{"num_hidden_layers": 9, "vocab_size": 16384, "hidden_act": "geglu", "norm": "rmsnorm", "norm_eps": 1e-05, "rope_theta": 10000.0, "parallel_block": false, "init": "normal", "init_std_down": 0.00568, "warmup_steps": 0}
Each number is 500 + 25 x the weight over its row's rms, rounded and kept within 0 to 999. Layers, rows and columns count from 0. Numbers have three digits each. The size before them is the row's rms in percent of the matrix's.

# layer 4 MLP gate, 512x192, rms 0.188, rows 0-281, columns 0-47
101:483566488540480528491524570463530492513472516499512540483509527473549444494477510481494476510519486515488536551458503496533482476520479471503524
087:470546562503499520490536484498485504529511517533534487519520481501501490519487460549529523480498452501482542509494499546531546474531519483503493
090:519458469503494515569497517512520522477507498451516487480466480489501484481496533480491525496470494512497458534492589502491492463442511481472477
092:493487569478553479501508508484489491494493466506504502470567480490490489520510519491544529478464513535547493513526523497494496516498514526481485
099:483501509501530512500476491508535502454516483481476514501455536490526527480467543511472460491522503468501526463464501530507476474527482517488451
108:496508447542492491519497544505517485502507461508487537499508492501512457524483515532509536535488524495511493514506495463520504515467499506519510
105:476452476528500484475459545489472521501469521524514510517487479490495508510535495475519521480483514477531522516514509465530539511508488483517488
098:523522452512518506430506499455578514465476507475447463515477487520511432527490530528498489475525474538531498478475481487504491508468501436504491
106:471493524505537534490517517513506489486493494487467507534449488480495523560535519512481484530473527476531474471449481532507537499503524482504491
100:506489467497536474475502543479533492524486473497463560515521542456510443519482513487454530514529475484502446453511508512517449497499507476474491
096:472469479511478465497509517525538515504510507532499509484488510494586489527490465481535508485523488477556531512510506508494489526526481496482491
098:471510501465516554569530507516521513523523458545516515469475472532494535489490478486501524511472484495507550542516497522506492551489508497530509
098:508523466525488467507476496488472540517458455493498504474473470502545526512535513533491481478485478469486487518494512491470472483505509527507471
095:480443503511511498511497509521475473536511470489516504510514526529478518489493477513521511473512527525518529455498516541486490487497491523547466
096:485510463512478514483515492476469491516520473514509493458520561459499480471439472491508550469537499492542515500484548454483486527508475481518479
102:501467498497460572477544513514467486495455500484521506486523478491473533517470478517487527497484498477484479522481496445485529509490527479533476
094:542516485486548548473497486464487486550522460510457437504497491490546505499496529487535487498514526480481530495537465515481520500511518517507511
101:496496474491466494488499504481463471503474523480555484506487467464516459473501500529521543487546499526465495497491515464497502468533535504517471
092:546549501485471534538451469478525486483523514512484497516508522525527494496526508537524533532508460477558495493516504502516497485489472481482481
095:483502469496531520470501506527528467525470510559493512459506509464573483499478495488495480485535516486498500459506485505515489565513479547532467
102:492514531461507559486538447559530520526503521529462477484458479534502498497462506494523502488467488485507489531520560509507514490452493500499504
113:500513524511506483503486561494512559529494473553481504503538494530524503489480525462489510511505556500532541557536474509481493514499486492523462
092:496460511453517499492496516476498524505490518463454509484498576477521500496500503497509488473491499449474515525505495497511529521457514517490505
099:529514448490433497503534534474502503492501489538494494494521542519484537482486502504495493501424453516489532469518482491474453514491510529511474
103:539531505474484512475486505492495493464459522542561492453529502517527506538502544477509549479528488512507468506503510512531502510498514486501484
099:509479452490514496499492493520512476499536493487523458553490471504496488534534513514492507513500509532506565523455500509463478483511557527492515
098:458473538507495468534528501473506498529527476500510488493466511468526494472481522476500519511496498479521505462525482549486471490482497488509505
105:550449483481455506523523506466541494523497514515477529509515530473491508498518499498514513487501530519512513490435503499482509499496519487516462
103:498419551505505511482486519540465465511506496495503518551500543520518508550461494507505508492431499491515472512479479523496439493503492471501487
106:479521530499511506489526513448504495520517463519492484538496544511542514529502508507497481533511501512495513444521495509531536476492428503493545
098:494491496495462492485524477541464500486525496476525500500480507477499504525483526467533504464466483511492512515428496511535510437531518459514521
097:472468497437466520475480493538487483493467540460481496527496517470500488513496515507505484484513496515497521502485477454476538546487518446489479
089:493490494456514432505506468483485494522486512527552543498549497532512486519502514519491517522527511516501490485462489503489539549497489458488480
098:469464492513518490499481454530466484488559440543506505510508516484518496467507497472503486485533492477490499506494473487502515481507481518457491
107:490507507520522521434498555495489428495489498535476521483513518495539524484468513501491532510473546484537532478526524487485499555496479506514471
105:557557448504526502540484543455507565483497497506503520515526501527461482497527504526506510478460493509501545490496537509535489452497496469486459
095:453467512495530440545494536505566529535528541502519536564479526473531481488546468497487476519534551485516498455492493525515499465472512503489503
097:500513480445492509473497518478557479496503514502534535490502514512517497502449516505458548497490480510566501467462509488494490513475503482496510
097:510486527524497469489554478495530509540531471527484484497521487502503474475538550534514471524493523471459529494482481518495540509525527497532468
104:502479470439538508515501478503517520531547531463521473505527498513512495532470485490496498564507472528552543525558468504483517521507478552488507
121:542537465527513481500544547528514455456521456523523494490482479520530502522524478483500478421509492490522501504496482488507492500525493482524511
105:485524436509510492499477477478482527520512509501482545540503491528490494498526521512498518501491486553475499507550494451489502496502482517514526
100:563548510510546505481497483495483507484529530522481520518509479500475531523507505467522498520461510506520433541528465458522482487499503483560503
111:518508502497488510495563537447499501489515493498468511504488472533495499494505502519524494524469462509465559473482507495476498504500523485488496
094:469510510520509498488478476533480504487509506532525507512488468488531523515531511466515498482520532508522467489541520512486507478495472490520446
096:482488501477532533506477456447502532513535479514494496517496518506486506514491490518471564465505534463501488493500486502489424494506493562520479
098:507492503515492524472453489528505543448520526566491528498513462508494519480537536480522500458498492502498534469493497543448522506488447515491472
095:455485527536500504483481459481457478540496494501502518513452500470525520516487504489468483528505549515493477518559508470494489513478516501484510
088:461507538494472469526509516537506521465530549515510528501504514536508520512475511491513512552498492486497468497497491517558487482449521517451495
102:480480492540447509456494490490508502485492493556493541504524471525490513526484527478512511501546458509507458504526534452511466496473497508548510
104:556508469500510468487522529506505479515501517513468507452503508505509554498484451495523532515471473533516520502467501466506484500426498499501479
098:480519498467467510550498495511509450448458520519464515512530537506496491523508468528551511524462481505543513512513545503529460495505493465535437
098:457504452502478506490461523474470501545527521482484470547484528493454487500494493484521523491508492537539510521471516483492536487486497513482435
093:485509510540513539527456463503549524498475465476494499497472580476559500538507509503497542462517520506503524505512528505473475493458502515537532
100:509526490482516505458499491538514431484521493503429457485496471515501499506491541505515509478526542526530523494549532510516509486461501552499498
098:511507519518549527496517472500464500500489486513526500490478513544480489481484548557485504482491491523490501473438496489519513465477491431507521
099:497470503519495491496463538500478534523503521491508512491548516467471495488544504410518532490489495492511510523469488471504505513532494459485516
101:523537519471423523515496500485485498536497454482545512562511501494527515496505511528520464501480543539481515487508484520474484486497524485430497
098:477487502493540453487474469483534479523514455485466502489488533449509448523472484536532570463537512508512495496486504512480453492454491463534461
108:458482538495548555550466472490469467462504462494539541459515480491514493488473456495530482507498483513477502507523491508465477514491442530489514
095:532522508500508505527507511500518437522513447472506493475531482536487503464486477514462524492536522491520495519486520507489482503501470515495523
118:458509493528502521489553515489436528475495506535482494503520484476525522516498459535498516483473489482507539505559501489504493501514529497556489
103:456503472576501520539505426528489479506496511486492498521480501466522471523539500466525549507478537471503469487488499519433521560500522512488490
096:500518478459493515493526529504474493520539510494516420508492490497540483491511471515498540466489505510481472483473522503520531494483504507498486
100:513513507449461495489498558530531512536518519514506558482541476482481489534476504518456486470517479492473502524510507502510526468538523473502506
102:503536476482498478486506479511540550489505467505509469481526508506470508515492508478489528515505517510517502488462541497474524506524481469512491
108:475451484526509549517547529452512488494476521563529528486512473508505475559507510506531491510491516512489520529479496503489499503503515476529528
107:512513502483539536496473538477539484493554514467496503483484477520512514522473486500520491570487497527507457456463475508475473500483508500484480
101:480522478485522510491475514508466471484522498534516503544533528536535535529476486468514487513490530550511492505514493487524488498467467493516493
096:473531535489471518459503512501520473496488501555481532452513510496502521459441493486510494525548541512485529527482509489512526498515498467475479
097:514480489506512484539498466513519504550485470480517481511495556481501549520493489483477538503489511506493503487488511501497494518458502453464512
094:478522473503540521483505525450498431511518534470487516525499528522475482530496524449489512504461524425475497522466533487543488503481503522516469
098:528456525505476477476507513533511513514514499500532469521511504504481533498500513505534520500559492550494517526442514500489515497532449551519515
103:530513501455489509516483535496497461543479513504508473500526495505508509491515478526496588479510503474486500487510468494513467431499505482553487
096:471516466479520513504479528487475444531480478486535473497475499516474488459538489498520505487535511485524475525483517522549501491499489527500508
104:536544497526504505516504538500518490507462554499494535533479492555492514497470485485476497508482508522514538459475520526515486503515536492516458
088:520543490475503504509551504479500537460489472495492522497501502451491548464531516500523501518502500534501487496490494498548534537517544483484460
099:496474526493532481507502503476494523497490521502506530502483478502457463499527530480534496516499446499507495512476527469494523488492523503525541
101:535539509499522507519456449487506447530513491518502506489504543495515520488517550468524507484467492509555481489506541496494472505446504531477481
091:469481501507510484514534486516480526473492514491474501453493518476521474487469485460484495492505506493494493459541528453524462507529503497493478
098:542484495489497481520478475450492514503494531479474501465503516510498494477499517503514480510489507516516476466509514490486473534501531486544511
097:504516505505481511534536509480459464499514516536500446519476494490479499523547512505495502524539477491451514472479476490494489488516504498502492
099:508552532525517570495484490525486513507523523476477518542472511478498484521477517528497488495485534486511496501499503482482484525480538481480491
098:495476498467533493525538485524488496550520512461519483512548495535531511516504567513515513460514554510530482493483500481500502478474472519577509
117:512470514468516430515532458515514508505531482503433534501499500493507479523471527497493523487527512456487484508504498527475483521533518469492480
098:486534520472491515531548494473524495523533514482470497495510497535483500497462482473542483520512530517561573540470509492469463465534486519519492
096:509490506544450513487473516491480513529471495491540502513497476544507504546507481467498528499486501498516547502479465540524519463514499478497510
104:519500495500516485473497501517517517499539494511501479481482493515502490510526522519510497548526501485513546508482544571469495491522520485477542
114:533503465507512520533515456541535436493514484522502509499497523529477510475517493494501518503497521490518553513503533529456515542482485453486468
098:491550532513506477505524503469490487506507513517511514504474492493508485516479536506535489481476511528434466487471525528453508532492518439444495
106:522482485524477506484492481506478531531468505469487470472493524477520505524492523474536471478528496482521495544496522517485522479476476498565514
099:541522505506515493470487462516473514443503513526522484491541507497505538522502500450488482538494515506530536485491547482536488541525526485491511
093:511495495494511520523511534498506500504440456509526490463505508480494541477516506443504456513510495482512542509515489461478559480515540519501471
096:496471484503493516521494488502448520489492447500459478496471484517492473521490525495537532507502469513534485480562484502485463511465529518465502
096:473522484495505480547534507567524533431512480495494482521486489477541500469456498480521513476525508512493488526512536526489488534547489481513477
092:511535539484513515480489530474497484498519536472469483454487516487546494493496444514535530547485488493493513488543532530490474486478496486501523
100:480477490523504439469515517445463481517511519510498509549502506526465480517510506501543524497500511478552504492454514501466500499465538500504517
100:498475502517477488482489489480516509483502521526483495512476536447520499449496524520535490561543440516474486483480458546523508491479505533471503
116:460489525495514474518503489439488487468528527492480545483489524520466459464489534499464498520517494505486468497454489501558479523539505479482468
118:504476528499520515550500539459499482492476466518516496484465515502489519496510511544526514503479506465516500511465520503500498504527493513546523
107:535473470509541550512464522507480516527495512524535497545476486494491518488508555522507518523502505522497509486468551494483536560497491523482525
096:501491475495517489497523463509484464515522498475456495509470524501529479479509521493522493511546516498509452486534552469459505491491499497523495
098:536502518537484520516515497475508527485483500513539529490499522510474540509531499508483478494518518512507519490496504532480515473474523441508527
093:479503502501528524468514520467501505498466526471503528517529502513539507426503502485519535523493501491530484530494518485539501530466458467530511
100:513539556508499492475487514482495520521518514505515521504481493451510497494492557509473457520546531530498518514465496539501537473475483509502551
090:477496522546514487482435497510506481493487493512499518482505520540493533465489519502497513497512491485483503495514522501480544562508500532534516
096:496504504480459477504474513542520505515516509519471468519512508508488496532469537474533469537494523516511536482487480533481515494479459500500465
095:517522538494522464505534506504512480499460507497484512490483482509482497507495528468500523495515505484530458513525521487492511447484494463542506
096:466458491508530525556509502474487456464515496565485476501481459475460535528508544505487536493495445482474494490533524456514499525497542496475450
093:505553524480495500496472493489505495468514530451501468494505487520499488516516496511527504476517475485518546483487489495481524504546456548450502
101:515489458474483492490487464500522480500507478523512481521521493536484493541488500472472446484484484558470573510505525517508526495515498486529524
102:514538474488475535528482520547520498473558527511447533464489452525463513545486478488516500481503442513501501552522528490516487457509520494504534
098:483490472530547513473528489462499522470478488475487479413497531508526498507474481494551471524471490475507504499487553511511483502499556517545522
103:536494522478503465498523504538496460502521458506507500506483514499549523561477522512490487498488496541504466529450469522467489540484514439527508
100:535537533494525484501540474522493501483513504515476500479530520543499455482504514444524509514537517494444551486496501548510494504476467517472488
101:514527474451533469544492450513469534497493496471458526433531483482484502490448495480495572485499514497469499521505501491461576502519452522519473
098:492499474504486508528508551495514496451473486483475507497504523519484486446481513497448538435520440495464475519495510468502513507467449471456477
102:493514480483536509508505513461497473492486541489515483525467539526514495451520476487487497494510486524539484506518475469513488478573501488492428
103:496518492507470499522493502493473499503493500503429502497500454504496451498514486464481546546500461497474500490528491501532547475517501511485502
108:485492463508478494488537464483504550485522529493524486475496525529552513533522532558510512507526524514512481552514504484484478516505472522492448
098:556514466510575547532486455499514538476486498530487509480474504464503499503476489499527461469474512505484506500502514510486479526457469504513492
101:520518536494509519483473515508533497524465496514500499533509454524502514504460512513511549518505530529456498477504490456520455512508541472505511
095:528482489499516507524499511522477487507513513518495475510523502547513497471446496489499520488461476508513533498504466517463484546504500456508504
105:518544499474471460505466498506513536481520558485505533454477529514503500527551484500507492484496486541501458483486472522483488486485511507477476
104:508506464488486522487519415457489494485495497467505536484499536519504490466471515531516443504519493518495516477469502478500484483447511470507491
107:502472491520467480518477504479518521528509434453526531513480498512453522511520492495500497479511476500500482546475475496503508534508529525524487
100:520523489466535547481507525470471537539518535498486481488513516545487530553505531467478481511491504515556497473557509515480533488528486486517489
103:487466507504509511492488552494465514495506488474502509510485542483543524515495441529493499500528534496498521510517518470492501527526455456524483
099:502505485499499496493495494489562480468489481501465522477505543493493476491480483507474510522557473544465506510492521520503526473506462535497488
102:474507509471500546530525479473494514505475491515560501503463505530549523520482488499537540487479514496525481524496553513491459494493511472533503
100:487497531477477509554474497495479506479507517518516546459497493497493464472539496481492473501494489510530524459493490490467518498534517512489479
101:520496499485514528476527504478524526510476524493480485490515483509534537483478547498512488546500495505460503490471470500503491458496514488487434
099:515465467510522479470526483521517518507475490532532524498506509514478526501478509519468494488541503528485573534515529523492524463491475465509504
097:495463475522492477540521486527479536464496493505508487534481545509503509517485526484484512508473486493532511495519533459497461506476517506545461
097:493497491482547529515523532454446490483491498529477529471514548500493502477528524478481546493498523464507518531492521501503496522466491465509461
095:493529496515498511504477504517519482484535464504520520531495516493509510569460521512455411529507513464475495484518545480488472484466518497497498
094:512427503538494515520469463519554524478516535536495495520520497471475521538482506514536508489488512455459512492495504515497507517444537477516479
097:494496509472486503481512499508484466503532530485507498484538521505515500541491516492479491497484502535535498519475552457461517527495538466495487
095:478511480479503531460541448515510518485491513487512464521504547471471516565479482477491515448489501476508523496520510501533497481495531495502444
105:473488480446518495530502475498558512491501492485489540495484463476513537495485510503507486532508528499527480507486475512493482497449478517426462
100:513521510512523483480488519486498475534501469482508501464501533506516467597519522513495559504511491533474485487554507546524506463516511480510469
097:464486498440482571517507517514487502477495532494528509458546535484524539498508481517493510514536539478506489499554509473493483507530508510454479
103:477496496441514459511511502492518505514517494481468480504476500486524505466521495544555505539505504517458456485519520509495534450479536486479511
102:534484490502538470504524504505481473480512547476481479531504548498505490498472479542529489455509461504531465499552485480527484514510571501461508
096:517487533521522541522484489512451499521503462507506511474510516450488528497492491491460488501495510494501454495485481505456497500478539485545533
101:466502461497523451489498509496495521538513496486498522494490500499524456490519511481495511539549473500515502495448471507524510461473505484492480
095:476519478493510514512487510514458459515484474535482521472481476519467500490534472516539510484453487484471475520497516516493479502507484470536489
099:501477463503491497489478491479510500489463515499494524515525509501502488464498508513537563494464483499477474501536518471524523488486552448491509
100:505488477500517495497491474521529485495516483528499481490472475490525522485451523459473498498527513490546482468523494464484550525509533504523463
102:513542560470549486470508509496500520519489489507516470533492463465501523531483461484506490499531521531482509556488482506466501482483534570456501
091:519495490481442483503476527522464463531487483496521555496527503466538521535518521490496509486532494498483537514530491457512473523521508514508496
105:525488497481509504509479473514505505451505519496502458552515534495470532460471526498532526509456475497544533502468474506491518503472515487542495
100:447469496491494522475463504490489492533525520465499511494507486496523472480497493514536518529519515503489473506519505515539486552462480465529513
099:465492513490508490505484491485495519502456470527475535483481496486501478522499510517519518495501524495471486491477492497499500485526555477534442
095:485429508529501553537519534511474479489510491545483505518472525532474462539512519528467527552554500526483492440486494514470515524497526477498520
114:505467480504483506507513491495468545518497523531492468527476454473512525512517494554568460479428486533501499432517520469490466493526542513477427
104:522489484521512473525496506516503503484526485482454461488450471434468494475503515507503462542496512504501530484555463508453504523491542528514550
094:506503495501478548515537532461498501453521450510501492538498503466486488488508504494579526507488483536514513482497513501522514444505527466477473
089:517509485493514496469535526510527514559500504525478492541515477500512534522518485468459480486495489519487478530539511507492451552554530524514432
102:518534481490532466492520519524499533489492496474472518496494533532510512568499468490478458504442504509488482498524474498495528514517475464557502
097:461521540525449491538477517505508453546554495450456514501481515503469487479517487506531452531459521549505513471493521530464477468490476489499512
095:475533499555535512482542496489469491543486502482500523512483485465493470515558498497462471528476513529460481476516525479507534515471526494480466
108:463481462461464535502479499514471504498508495545488543519511502472510474491487490477512508492492474510462476486489528454448480477537496484479478
099:460474481491496527484490506492515475514517501502473544505475470449486474493445546523524553470513473490530511508502482511495499495489531505492506
093:493485504481513519509466561477484477531493492466468533471533486512538515493466518485519541501532502507578476493491523513455509515476472526486497
098:468521510499538506491436518530477497482522488468506541514528568488521493459467504532496494508543512525490485503481499470457424510474554486524497
126:460562521485522481531472504464482499497490503470548552483486504499485490495511505487500491505500511539519493467509508497511500520492450542476512
101:480489524498495477512466543513493513483531501486562520491491501502475523515500532514520489513537506513496480446490470528493482500484461526482512
107:501467494501495499538552494489511478542545491552481502469453533531498475472506459501564472531526508513481450475507502516501482536477573496489484
094:475473502535522478470473471504518474492520519477496490478491472489482548508524525502492501533490502528467471520449468532523495484465490478513526
103:478469505487505497500532470501531505516518522511528501473505491454509451533476489528507479486461478465505467526502508517507549481509468507487476
109:491498506438511519510497476523491518425542475536488567502530541501490506517528488482521479492480533517516522444522492454564463466519497490514525
096:479506471551513498533522498538504501472472509527497514524499508519502522520459539467521499515488539492536488505497502496482487517492479474498493
110:476480500452523459515493475434509530522509493472505508548516487538462513464474529529484499488468483482488473515451501490502498518502537495531526
104:483505479535520496553449485509525535448503481484473508491472495525512512486534518486494509498544519496512481509526519513458492544494491480492483
106:468501505540480543486501527503532523483494518528514510499497519544508495505475509467550514501497520500538517504518524529467469535500532508497510
108:509489481511495489489507469497532513491486507481493481524504483476512493506468508526520473540480530482506495508541523462479493493549462484479476
103:528498516516471488481554504499505552507503482508504489507514489554541461553501505486519513488511493500472481470466506447502446484481483492495503
104:529491497529482515536500491527535479447523495590503536480533484468488533508514519518508493508524481465510481509489530509474492518474488503488509
099:487512492494449517542499484475478505533496483452513493504510529495510439521503527487532541520495497501518488498454467543449500494514447490486530
099:478474504513485499523499531517456497517521455539501487515478453460494470528467505531477508499523507516441537540547483526510498481526512526499526
105:504517510470455541500506519489496455494535466535497485483522466487504516499485518488490486559534517520479521480472511457490453471486463488493538
094:507471494534540440493469491481494526483463511467472503460493475479499531517505518510454474504478470550524518486513523463502492477461507516497531
103:511509492484488488512484455478506509534506498530485529479495482494487524497438523506483542539520509518492512491508441513463478522521488496451517
112:528507535473465502486498459503497519505522523517487480494459472479500551521490536507521494489474467513528530500507490496467518502472466515471533
103:508507485479529477510486481519483510489535513526527516478469511532506492504495522535492522521532514479479476491535475485546515527495508534385492
099:480521512485514475491483497488521464504503492507526489493501525502480525503481492484507470469510540492540471457535527476477519475520491527513531
090:533491552497505509543462502464489483429510531476468500486518532525515541447473471493503508477498503521511517496486499516493447504548495490496490
097:495501490510556543453497479435528505532469503510501485453500526517509494501499486482515544492481475492529488528497555503478490516495499498499466
099:476481507516523446495511560505514449484502437549514483520518517507487545517520496519508498483504537485531493501548514486455492521445458520540493
088:495490502472492486503443494459485492531476463496476479507513496493465509520504498486521476483524515473514496509551510498468454503531537501479495
100:488522535504481530514513550473515501520514517535523459491510522526481515512490529482495499509459491525500507490462518514526512494546477490484502
102:456491466519565512507504484501519478485507507505457483476511475515514492500501490468515474481482523524541501484487516508419485495478514474474500
094:523502447504491552508493533495471525494517482444489478484517464483550477476483508468484546533467493477475480539502516494487504532494488484529502
102:506464485517520471489498464522515530487511431519473512495530513521485524501482486492471499490489509560464483498476480520485502417463491503526475
102:533505495510488458488475570495484509470495470513476544488471529506482500478496484502472511490508585541484515525547504497473482471528525484481499
098:527531520500557505473488462475473500497497512482520511483453448485525492477500471543500511489485511467484496486518495484497529477504484460548485
103:512482480491490492513499476433496519495534481469520514500501504489477492506466534518537509494496483502519504500488557517478485455488518501473492
102:503473532470542490460562507517485453508483473532479489505487486501515528533538522480461535542520485517496494444517479517484539488467527527516500
098:482551534471546460476476487491510458490474489443547515454519492569526489486483496495493498517507489506471537514489517525510548539522525487476482
092:474480481508464516450492512521503486508535507505502518501452472492505498521503504514495472533500478522513564489536539513521469441510542467446513
095:481521474521478497487471460465510465504467507493520514488500499519489484491527497459515512504528451494483521532456489496563520497480534475537465
097:508489506529501457492528518464448530474527466489492477441501487504506496470521481485459464523508441503498513504494503496507543481496476497540547
103:493467497507506509504471488477475473525524458506520534524530515496505494527479506507493454562546463545513535501547491508527475483490527495514489
095:502505521467506446486443523466513499523486532476492510525434445485496496512494451558491529464460500500504462508543500523535514472470492487522493
090:488520500484478502494472480476515473516538501449491489506463481547514490484465506464504478527478466491468488501517479487473521479539491472502506
094:475468499491492476509501471504494466509529474503512496510508583475507488468495489534534509506559503479450497521470495515471496521513511479490521
105:502505479556490460519481500458505549504480484496509495466504549470517486515495501493542504439539499494477502522504519522520492440502494487507506
101:503477496503523458525549505470509473458484479508497543520524482460511545502474531508469499464481505546457502506478490549500517493520527485463480
099:471520506512518514480482492548547511501485495524486518495547515503532518501491510490455486498468502525485489551566513482476490515524477484503505
098:552463479496471515513459483487540504510511446509534515535520535452513520505482529524482534469480488483498484517506493519511548431504494441462468
096:502534504498493513509508530478484500504532463481473462556503523506462500527485471453522540522522514474515499509496476456492475509491478514519492
098:481439502528485528528533502462494540480485492512510492470501519484499476528536586548522503485489522482476469466531540510492491459527498463485497
098:467501468477509543484518480481540485480468527432525471506507520506521492537514541493516499507491492513495510459548502497489495508456507463520521
094:500510522462484528536503490482457463483536474508515486500525474493500508489509533510526508476514483515469511516492529507464576518528531516532493
096:518499506528499492516491463487492486472537493463508515522443520490513544528501472454539538525509545496472505508468505530489481468488513525501506
112:516507471559566456459486525526552520497507509464496493541493489509488540542521508500517497500478527522502469515523509479523478503465522492506499
099:486516531493509476503487535522513496466527485529505490504503479508529472535457453549475517513525513477448525510505508506514524484492487497494487
099:517483498505554463517476477448521548487539509525477499526507506482481528471473526507530475509504527511517510494442522451474526495484469491471488
094:509481516524528519534506524498519494478495538436469512494489450427547489440509531507524522488492491484521515536522530515473527525483534501485505
117:520436456439473462498504493493466542552487524524480539512512484519516475505533556505470484530490528484553499497531507485493491505464511522508493
112:507499473491483495500490520480502485487481506524502495512486482491477559527497468488535483526458496499561526540488511529505537544495513517472495
102:501496489462483498483495496519486470517456501497491531546482483519500521492538507515511514453515483551459519462437518496465535505446512510518481
106:514473508500509495506526491559472498483528499516471475498514501513452489515488512532522539455513511472469462474471544495519460484484493518476512
098:468505498526492510476509476509496508550500512500455534458462546494514482532487500542482462523562514532512483519494542463475496492494507532515503
100:475497527529465485454513525463503490540532507463517538504504533491524525508479489503510514523507511440519494497470480511461504489482502516527523
117:520485520475518516496479501470543483528556525511475488476476473497517558510498509504489519574544500510497490450483501541449484516474489494468495
097:542510522482498503530519516482487467524489515530507513459498496496513501527512506532498476491535467514486483511501514453505499533502513503477494
097:503484510482491506483556551514485453485499466536468530489527510495517431533459514525519526461506507528515515536479489523472525515521483507550511
094:502500532453509512533494498489520491477468501481531536503480515517522515492448526510502536453489460529517484495493564510493503482485511481432526
094:529429515469505504507486483471526525539459513478454489487516522517533509454515520470554515504502560498483495461494494490502512493475505514483513
094:454487515473514513509482519499520464486477521495580539520508502517499489520494521499551524480486516471495496513537540499519451483493507491486497
102:514504473530467474517538493446499516520486485480517481485523485545511530522524503476495472476483502538495504510490504513478519532515488460500497
095:499528540505534509490529482484505505520498505508472502526518502508479489488492490543496532489524495473521492505522481492498491463528480474525548
101:436503506495501485487523536500479518510484505505511535506507524498517460467509518540522522502499440477493475501485505490522500501547547526482533
100:460521498466554476490489496495510520494521432454521542518558489515487486551460537510482512524506492544555520480484475495511461510473485494489504
090:465467559526503542499510464514546515508483515449505429501503482488493496458532496519497473473472478505467550525481501512498574505490541499504480
111:483477483538459524520493531532516486460445527506509538482480473479515472505509522502548553509454525520482518532521485468530498470487436440542479
097:470522501506519490487487516457519507482488509490451528499570503494478542485451463462494525490497525479516507505576490526465534480529543490491525
101:515508507521498500452508485516491553539485491478472498550527510513457466522487467475551489462534507479524530518467513486478496480538490478507526
096:512518535465519523502482513475519496471453504483514463503508493492533504488450534536504545512480486501525485509516502471492541503492483522470474
107:508509415485492454521522517515430505482511520521529507476535498535530498479479521508477487500463487500516517477485488519527499486557506517540541
107:478490450499505510497499506491553528472493490525481529460506486495485499500482495524480521515485504518496443488504525518499496499516484549462485
097:479542508533532484462500526516505520517486470514510545503544500511473530494461513533477529522505512519487539529505519456450471547506508516472489
107:515522511522511489462442520463487501511496538471475468444514504463523547507481466507480528493486484511540495540490523507498541505486528464515463
105:473461473510536504504501520508479484476503489462485498486458486491496470504493458492473498502445505483495510479431513515490463475499539516528509
104:463494507508508492515500500494497460546473485450514532483466527484498491480498515548455521556515514464461469516490508471478525480493522469532482
094:485535523500485470471481486504493505530537512489492526512471434498527497519499534545534476491507513525581536502486499490508511447532536492483521
087:493497532455530514519490516511492503504537472496474525489464516480496508516476481494508511536500532501532487504520489517481488444480517523503519
100:491521478521503440506459536490522509494473528492515465513502487503499541500493525517500503469474523517491464496591520480512513521482498492472466
094:479516485509460496510473496451463548503547468523526532529472512473503505480536518493498529472509471511504510466467523508485491473537472500521492
095:493489496458537483486523455516517509548546481514490555506518503521506448482452473513483534515485515476465495521498498502483464525524508531520437
102:536514510464500492517530508527489550492466506509497466464500497526501558495510479511509467480493501549472500488503496487504501504485521483499522
092:453502514502494508507516526479484481452483491563505539510497484476478503482511522519515493525530526497500526498522445475513521475527569497464486
094:514497542487472461470518469507490437512497504504510471501514505492504473508500501510487534475504493470508529507460498504501492534527531514515515
099:491483533486532486523515529503480513438475460497505441504486497514509501518477522473514483473449502562515526508491481459520535516542535495498467
095:463477489483529481494501534471542466552497495513460485547509549519472518573527509495509533477500544481523496512504500489506470540490466447504540
093:512519511479492476477495504506522528484502472508503519535491495495520492489520508481501464514513494555465483459475481504502470471538496500519494
096:535506545505449518511487535473469529524468523502487472493476503472527459500563506496540497495472505470479471487501454475537490435569498469494512
095:468474507491473527516501504498500538535494473435506494508514492541507532470527499451481508537507491454533490523472498481464506540495489496504495
103:495479493485488523529501481505464477468536493505472482463505519469496533485465444459475511517518496523529480522526531535493481516474513498504515
099:529529529545522492478459465483520466483488459525485513492536497522517510497476491522495475497479506488484533497459541519539481513559451485483492
107:515479497477503502496472517493496544524526529466467500502538501499545497462534483474503516530497488495537478530521469489497516514560477512528488
105:504487458531536514497502493496531501527519490501532480478532488530483504506504483512489482506478507499548505470473516502508494480507491486507491
103:497518510509508479483507488486492483523486516478505504459563508518528492530520484485530498495488545459473524530459499490511493521500502514527471
106:481511493504507506476497501516485525541518499530488518505501474555439479508435499505469526454451504456496488505499527510502537483506506484517516
113:493518511532484502516492502488512508530463525531505511514487521511459442527516519504544527493504508519486506491509551465514470515476489524522519
109:503478525488507467510436506478528509482520544497480550509480517527463507455472517459540469512513431480490429484476480510492447504507514496503473
099:514523483503529510503509521466540515533526474483485465506465492497502517461495512565469497529511505460486511505470537554498507481472499479515456
097:479529513497498533482538486475524462505467474488525501496481472452522475536479529524525520524488511529492501556523495504525556507494522495521502
098:477505569470495500523523473488479487502528457496458487485501483508538498473475520462499490490509500428515488496502421469514495516471467508457450
106:503511509496485513517594521493514507520472502531533476472496473506497537521505503496469520508499513488489514531495507506519535479453524501517523
101:473500459504504509522491498560499462517514496542530497486502554479511491476478491534503465509466504513505553516501486505477482490516518508507488
098:491498471520492496480506502495454500520540489527496482467535462492505460536555526524510527526503502480535525518523560488498469502489464522487529
092:495462484486520473499449501525511526533480499514470501524492495504563516491506493518489475482537509479537483497503490504509521486492495468487539
098:524531516486480496483529469500480497511492496492463512514492525504540474475489544504517512509535521483458495471486511533497451466469495442507517
098:489442512473551528486487533512516474496493463513515477496541538496496509544516537505488524496514516535488498513505528499512446520491466477501514
100:509473459501525528515509469542526493525502520506486549473512498519479498473488468506483526511483480461514561458527509535514487497502455458498498
106:453488491515539512505493528538527514517497544468510486474485484453535520506524493497471498535544472535504516470469513552477468517520499518479501
108:479549524521485498484486451526501503474529503476474484508505547510532494501464521523574520496513524489494516498500507511509446497456472460450492
105:510483542528475538515484491490507473505494469462503504527494560466513508503477489458517490510527549481527509462521511512498515465494483484529510
101:493517467487496493484468507496500474502491532558485513496522511494526535469524480534498474538536483529483496508512475490492490535491467494513517